Part of a small language model's weights.
Size: 10 layers, width 448, 7 heads of 64.
Architecture: RMSNorm before each block, rotary positions, no biases in attention or MLP, untied embeddings.
Training: a variant of SOAP for these matrices, 1163M tokens, 4437 steps.
Each number is 50 + 15 x the weight over its row's rms, rounded and kept within 0 to 99. Layers, rows and columns count from 0. The size before them is the row's rms in percent of the matrix's.

# layer 5 attention key, 448x448, rms 0.08, rows 0-57, columns 280-335
073:32 49 60 44 78 54 39 64 31 37 51 48 50 66 85 33 35 68 63 46 53 27 31 45 48 62 56 25 20 64 60 52 44 77 40 39 43 52 50 74 58 34 54 42 52 63 54 47 49 36 53 68 64 92 46 35
065:50 33 25 46 48 72 72 45 33 49 25 47 37 49 26 45 66 62 40 55 62 57 10 59 64 43 63 36 55 46 58 34 40 38 32 50 50 38 51 39 43 47 54 41 51 47 29 40 42 53 42 46 62 62 39 53
071:57 56 31 73 44 59 60 14 18 43 31 52 27 41 59 71 42 54 26 25 37 27 57 56 63 31 36 44 60 35 57 71 51 19 67 45 46 62 32 40 37 72 35 43 38 46 23 20 63 61 40 26 51 45 43 42
068:88 58 66 78 16 28 62 48 92 34 36 60 68 54 48 90 45 43 81 55 50 37 66 46 43 22 27 54 26 50 58 58 59 58 99 71 50 57 60 21 69 49 52 54 46 36 56 55 49 47 71 70 22 23 59 87
071:31 76 49 55 19 59 38 33 50 41 50 48 31 76 94 36 49 66 62 66 42 46 41 58 60 49 40 50 47 76 48 71 49 55 44 34 71 54 61 57 58 55 68 77 71 30 31 60 60 49 80 60 54 52 51 72
070:68 65 32 30 45 59 35 35 73 68 46 52 35 56 59 55 38 80 41 53 54 42 54 66 69 23 41 55 74 63 55 77 38 38 53 52 30 46 48 73 28 60 46 30 74 63 58 75 54 33 49 51 53 54 36 44
071:75 53 88 23 23 60 42 57 53 67 58 68 70 56 51 44 56 42 83 36 44 48 63 50 22 48 19 31 35 64 69 54 27 58 70 42 69 62 35 44 90 67 47 44 41 39 47 45 35 70 52 43 57 68 28 73
076:50 38 55 63 45 53 27 50 59 44 57 37 10 59 48 34 58 34 44 73 48 76 41 47 66 75 74 71 51 63 33 52 42 41 22 52 61 69 43 40 91 26 28 66 24 54 55 62 56 51 77 50 58 55 67 36
080:52 33 59 29 57 45 44 62 27 45 48 74 20 59 36 42 48 55 49 70 35 63 60 14 49 50 70 48 81 48 29 63 43 64 31 32 44 44 43 57 88 41 50 75 80 23 76 88 51 45 19 39 69 67 61 24
072:68 53 30 55 60 63 31 16 77 37 46 34 44 49 54 31 52 50 47 70 58 81 33 47 77 36 74 62 64 69 44 51 31 42 37 49 46 39 37 65 63 22 06 54 48 54 38 70 35 40 73 57 48 40 25 53
078:64 63 69 60 67 30 36 32 48 63 27 68 43 49 67 64 66 36 54 51 43 51 43 40 44 43 31 50 38 48 66 69 61 43 54 69 61 41 58 53 57 52 42 42 57 65 53 48 62 63 56 45 17 55 42 54
088:38 68 50 47 58 66 24 58 16 26 35 46 83 74 48 62 30 51 70 37 36 32 77 69 43 54 45 35 45 78 65 37 44 83 42 61 67 39 38 40 38 34 37 45 60 68 58 31 27 44 79 59 26 41 40 63
081:45 52 49 40 48 43 66 74 17 41 57 57 55 58 27 50 57 59 52 70 52 70 27 36 53 55 60 63 37 47 72 96 50 36 30 60 20 55 55 50 24 38 48 47 41 50 50 29 63 78 71 33 59 44 41 37
084:42 55 43 49 43 42 52 55 49 34 48 67 57 20 13 35 40 26 41 40 50 50 50 19 35 61 31 30 58 16 69 15 51 34 65 39 48 65 68 14 56 51 76 72 62 51 30 71 55 37 54 82 52 69 49 38
098:58 37 57 51 50 46 50 64 58 74 28 48 81 34 48 26 89 45 81 33 59 59 59 66 45 48 19 56 51 46 59 48 67 55 99 71 39 40 65 59 64 62 89 48 51 65 39 27 28 51 68 59 45 34 39 69
086:37 69 99 41 43 57 38 34 51 68 48 44 45 57 44 57 59 27 41 40 49 52 54 49 62 75 53 45 65 87 12 40 44 66 46 38 70 48 38 33 56 80 73 47 48 63 66 63 38 39 30 41 37 62 58 49
087:53 53 39 51 58 43 59 43 15 26 53 64 49 55 71 39 38 68 51 46 23 75 37 63 39 41 50 34 42 56 48 37 27 71 48 50 61 27 54 62 32 54 19 44 74 51 64 49 55 62 58 78 36 49 48 74
093:43 44 57 46 71 57 85 79 47 32 15 66 44 38 95 41 28 47 54 40 78 20 59 42 31 44 42 58 58 52 57 60 46 48 47 39 24 60 61 46 47 24 69 41 22 61 29 30 49 45 47 37 42 80 61 63
098:37 65 62 57 28 55 65 49 73 39 75 12 66 48 71 67 50 44 51 45 52 39 61 65 39 56 38 44 72 77 59 54 58 28 38 47 57 54 64 53 00 42 52 55 60 61 52 36 54 68 62 51 60 39 63 51
077:33 34 55 61 57 20 33 37 43 50 42 75 54 67 58 64 27 37 54 24 25 53 46 54 27 40 35 20 45 59 39 31 43 55 50 23 75 19 29 31 47 69 35 77 65 42 32 50 64 48 63 52 47 52 34 41
094:69 50 29 38 56 46 54 52 37 38 83 60 32 54 46 71 32 69 36 69 21 37 47 50 69 50 92 70 59 51 53 80 35 35 48 31 68 64 30 36 56 58 42 38 11 28 68 59 54 56 37 38 45 70 38 49
087:57 48 65 52 72 23 59 68 50 65 62 46 39 47 21 31 52 53 61 41 62 67 01 37 43 60 56 49 57 40 46 46 59 64 50 53 46 51 77 28 50 23 37 53 67 51 42 41 53 59 59 38 67 37 64 63
093:41 52 55 65 45 53 38 46 35 48 65 65 55 21 32 55 59 56 39 43 26 37 76 60 40 71 49 55 36 67 48 57 66 27 39 53 75 49 67 22 41 43 54 47 38 51 48 35 49 27 37 58 71 52 63 24
093:52 55 42 47 67 45 33 83 25 35 39 41 30 56 41 52 54 47 25 60 41 41 46 54 62 38 45 55 65 57 53 41 53 60 18 69 49 39 54 46 45 54 41 70 56 47 44 74 55 36 31 67 45 74 34 41
089:33 61 37 36 63 61 67 21 61 58 59 57 56 49 49 32 84 56 48 64 60 51 45 64 61 42 44 44 45 68 63 44 66 50 45 76 32 15 58 37 41 74 48 47 45 56 65 20 65 56 85 44 50 62 51 66
089:34 28 33 72 66 26 52 54 72 34 68 72 33 29 08 48 46 49 09 69 70 53 44 47 45 56 75 64 49 30 68 48 65 42 59 39 57 41 54 73 65 33 40 47 34 38 33 55 47 39 24 65 35 53 58 44
091:76 08 73 31 54 24 12 61 56 30 60 31 69 85 83 61 62 72 65 43 49 62 45 48 14 68 24 65 72 53 50 49 37 52 58 37 63 51 51 64 34 34 48 70 28 73 63 66 36 28 35 53 51 33 63 60
091:40 63 75 42 48 56 42 35 47 66 57 29 52 11 55 36 46 36 54 57 39 57 22 48 47 74 58 59 71 47 44 48 68 51 34 41 43 58 35 60 35 72 80 34 16 55 53 89 57 48 43 51 65 23 50 32
094:72 50 67 53 53 47 54 60 69 35 33 72 75 82 78 54 53 59 74 39 60 33 62 45 27 16 39 78 55 73 55 56 67 36 84 28 34 37 61 49 46 78 66 49 78 63 61 56 48 53 96 43 47 48 48 41
098:44 28 44 60 31 42 54 61 61 43 65 80 62 60 66 54 50 64 62 66 89 80 59 49 40 50 27 39 56 13 57 51 39 36 75 50 23 37 84 54 47 36 33 42 31 53 39 35 55 75 62 71 55 74 42 47
097:47 53 54 68 49 27 50 60 71 44 28 28 66 48 86 41 39 46 67 21 44 69 61 66 58 43 20 43 59 24 42 54 73 44 45 40 44 51 75 55 55 38 65 53 55 69 41 67 56 43 65 34 13 51 36 45
093:75 76 42 75 36 37 53 67 56 45 60 52 54 44 36 60 51 64 48 56 43 32 64 16 71 28 63 58 59 51 70 54 39 79 72 57 69 62 50 24 71 69 33 30 66 59 72 43 54 71 74 50 60 55 41 33
086:71 42 39 53 51 29 48 09 36 73 67 52 64 62 65 60 71 51 48 33 46 61 41 57 80 49 22 65 51 58 39 30 27 69 47 57 64 24 34 57 53 41 43 45 51 70 42 46 43 67 57 53 51 57 70 51
088:45 35 51 43 55 48 65 75 28 33 43 29 25 53 59 53 59 68 48 49 64 56 47 49 50 29 60 38 47 37 24 53 64 59 34 81 51 53 74 26 47 37 53 59 44 60 40 63 61 45 80 71 54 33 37 71
090:42 38 66 67 47 69 39 39 38 68 24 41 45 43 52 61 28 42 38 53 49 57 48 68 51 57 55 39 51 85 66 53 44 73 47 55 62 41 44 48 43 72 60 21 40 40 80 39 64 18 46 39 46 65 52 45
106:44 53 68 39 43 65 58 33 30 58 56 54 78 47 82 64 53 40 73 33 54 49 40 57 67 33 06 36 51 36 67 40 55 58 60 79 50 66 68 54 68 32 42 60 67 68 43 47 34 75 80 49 41 53 55 28
087:52 25 42 63 46 39 61 52 30 46 40 57 51 74 47 75 38 60 48 46 46 33 63 37 61 67 50 61 57 44 39 80 48 34 41 53 49 35 58 39 62 41 38 57 68 60 35 45 25 48 34 29 36 41 77 47
094:53 66 60 46 67 68 25 30 48 49 64 52 38 50 41 63 44 64 45 27 38 25 60 71 66 42 61 64 34 81 57 52 52 56 55 41 48 44 43 49 56 63 46 32 35 23 99 54 47 72 40 32 42 39 49 58
095:76 51 86 71 60 49 64 50 47 56 52 49 73 62 63 54 38 36 43 33 50 41 12 36 71 24 25 49 54 64 84 54 50 43 53 54 62 63 65 60 30 35 30 60 62 42 56 79 49 69 41 55 61 28 48 67
089:67 53 37 52 63 53 38 60 41 57 27 72 27 59 29 46 57 46 48 62 82 56 51 32 54 57 86 73 48 44 42 56 23 56 69 29 42 66 80 55 71 21 64 57 64 57 30 55 38 41 30 56 52 53 36 46
094:45 39 60 65 53 55 43 70 36 67 76 38 39 46 41 35 63 59 34 57 58 44 41 54 27 41 71 39 52 35 65 56 45 44 56 56 68 81 20 41 61 37 51 43 58 43 33 44 75 47 22 42 70 55 74 42
093:45 30 17 40 29 55 46 40 52 66 60 52 36 55 70 48 37 70 41 66 54 48 42 35 52 71 48 53 38 40 35 31 47 56 37 22 46 46 48 46 46 32 52 64 63 81 43 60 44 52 44 76 39 49 27 56
094:43 53 81 58 61 41 62 20 61 58 60 43 30 63 56 45 37 65 26 57 57 69 62 51 25 32 42 34 30 36 38 43 39 60 65 54 41 32 35 69 61 46 69 45 37 22 66 37 59 34 59 26 42 45 48 53
091:73 65 76 37 37 21 43 67 52 63 48 52 74 53 25 50 39 65 37 53 41 82 42 53 57 42 50 48 47 66 36 60 29 49 56 42 68 57 44 52 48 65 32 69 53 42 70 73 40 38 37 43 48 52 32 46
090:53 50 68 41 46 56 58 64 36 46 45 50 68 47 32 44 39 44 44 14 61 32 63 85 50 38 51 74 31 18 61 54 47 60 36 55 32 59 59 56 42 43 77 24 49 29 66 34 45 81 45 58 12 37 38 63
089:66 33 47 25 42 16 36 46 46 53 41 52 56 42 63 50 53 35 52 84 60 63 48 41 48 51 38 59 39 34 45 44 26 59 56 56 20 67 51 69 31 56 41 44 32 73 70 44 33 43 48 64 62 43 36 42
089:37 68 68 63 25 58 60 53 58 44 44 42 75 50 35 60 85 58 47 49 57 63 36 36 25 60 25 49 75 53 75 57 43 43 86 61 56 54 65 43 88 70 60 62 61 54 52 55 54 56 64 47 30 62 53 63
088:43 41 70 34 52 32 42 73 43 54 61 87 37 61 33 62 66 49 56 68 37 29 46 53 36 45 46 70 45 40 43 69 32 54 33 68 37 49 71 74 31 34 71 79 43 26 13 45 38 56 49 26 64 69 64 32
094:40 38 31 32 59 50 48 45 40 67 72 40 62 31 66 49 45 59 49 37 24 34 31 75 49 47 73 56 21 48 63 54 51 52 40 63 27 59 32 79 56 52 97 50 58 52 54 72 46 65 36 55 29 49 46 41
097:69 54 73 53 58 75 34 72 32 51 50 62 79 42 50 55 54 65 47 59 40 35 69 20 40 66 57 50 39 56 30 47 56 31 39 48 58 58 54 70 46 58 55 44 32 49 47 61 39 45 42 61 51 34 51 21
093:55 26 58 45 72 76 44 39 60 51 61 23 39 60 63 51 46 52 62 54 23 49 67 48 42 38 50 49 33 38 62 62 57 43 37 77 51 43 32 71 48 52 13 51 64 42 72 32 51 43 37 41 68 41 59 39
091:29 55 51 37 49 64 49 45 46 37 46 47 56 42 21 88 32 63 48 42 82 76 45 35 48 75 55 69 64 60 66 47 33 43 31 52 34 79 54 70 63 49 60 47 31 52 71 59 50 63 38 74 45 60 65 33
093:81 37 66 62 35 61 37 43 39 58 51 52 39 43 47 71 58 38 44 64 32 46 46 57 46 78 53 70 49 36 79 68 53 56 50 47 37 38 57 59 55 56 33 66 33 34 52 35 69 64 48 11 58 23 22 57
088:45 46 59 56 45 59 30 51 55 66 68 36 33 45 63 51 29 33 52 39 44 40 53 26 58 46 63 49 37 81 69 65 67 80 57 54 41 35 37 52 81 72 58 37 29 70 24 50 37 49 48 27 41 57 68 71
091:82 63 66 64 15 36 10 57 55 66 51 35 49 32 21 70 73 31 17 55 56 45 66 45 14 32 61 23 47 55 63 39 54 52 64 53 33 26 63 19 65 32 72 60 35 66 53 50 54 56 60 59 45 70 49 48
090:57 31 54 48 24 54 49 44 52 47 64 68 59 35 37 63 61 77 21 57 55 57 53 55 70 48 58 40 44 65 28 39 42 50 46 45 44 34 66 42 74 39 39 49 72 36 72 27 46 60 31 50 31 70 49 33
090:33 51 42 80 50 56 43 34 75 20 48 38 47 38 63 53 29 39 50 21 41 72 30 43 40 68 36 53 50 54 06 50 48 56 31 48 57 48 66 54 37 47 55 65 82 66 74 39 49 47 52 28 39 46 55 22
090:53 37 15 43 68 22 57 74 05 62 40 59 69 71 56 66 47 41 73 34 46 53 52 64 39 67 44 33 60 32 18 63 38 60 25 60 33 41 79 37 57 50 44 51 31 65 26 65 48 47 50 67 25 76 64 61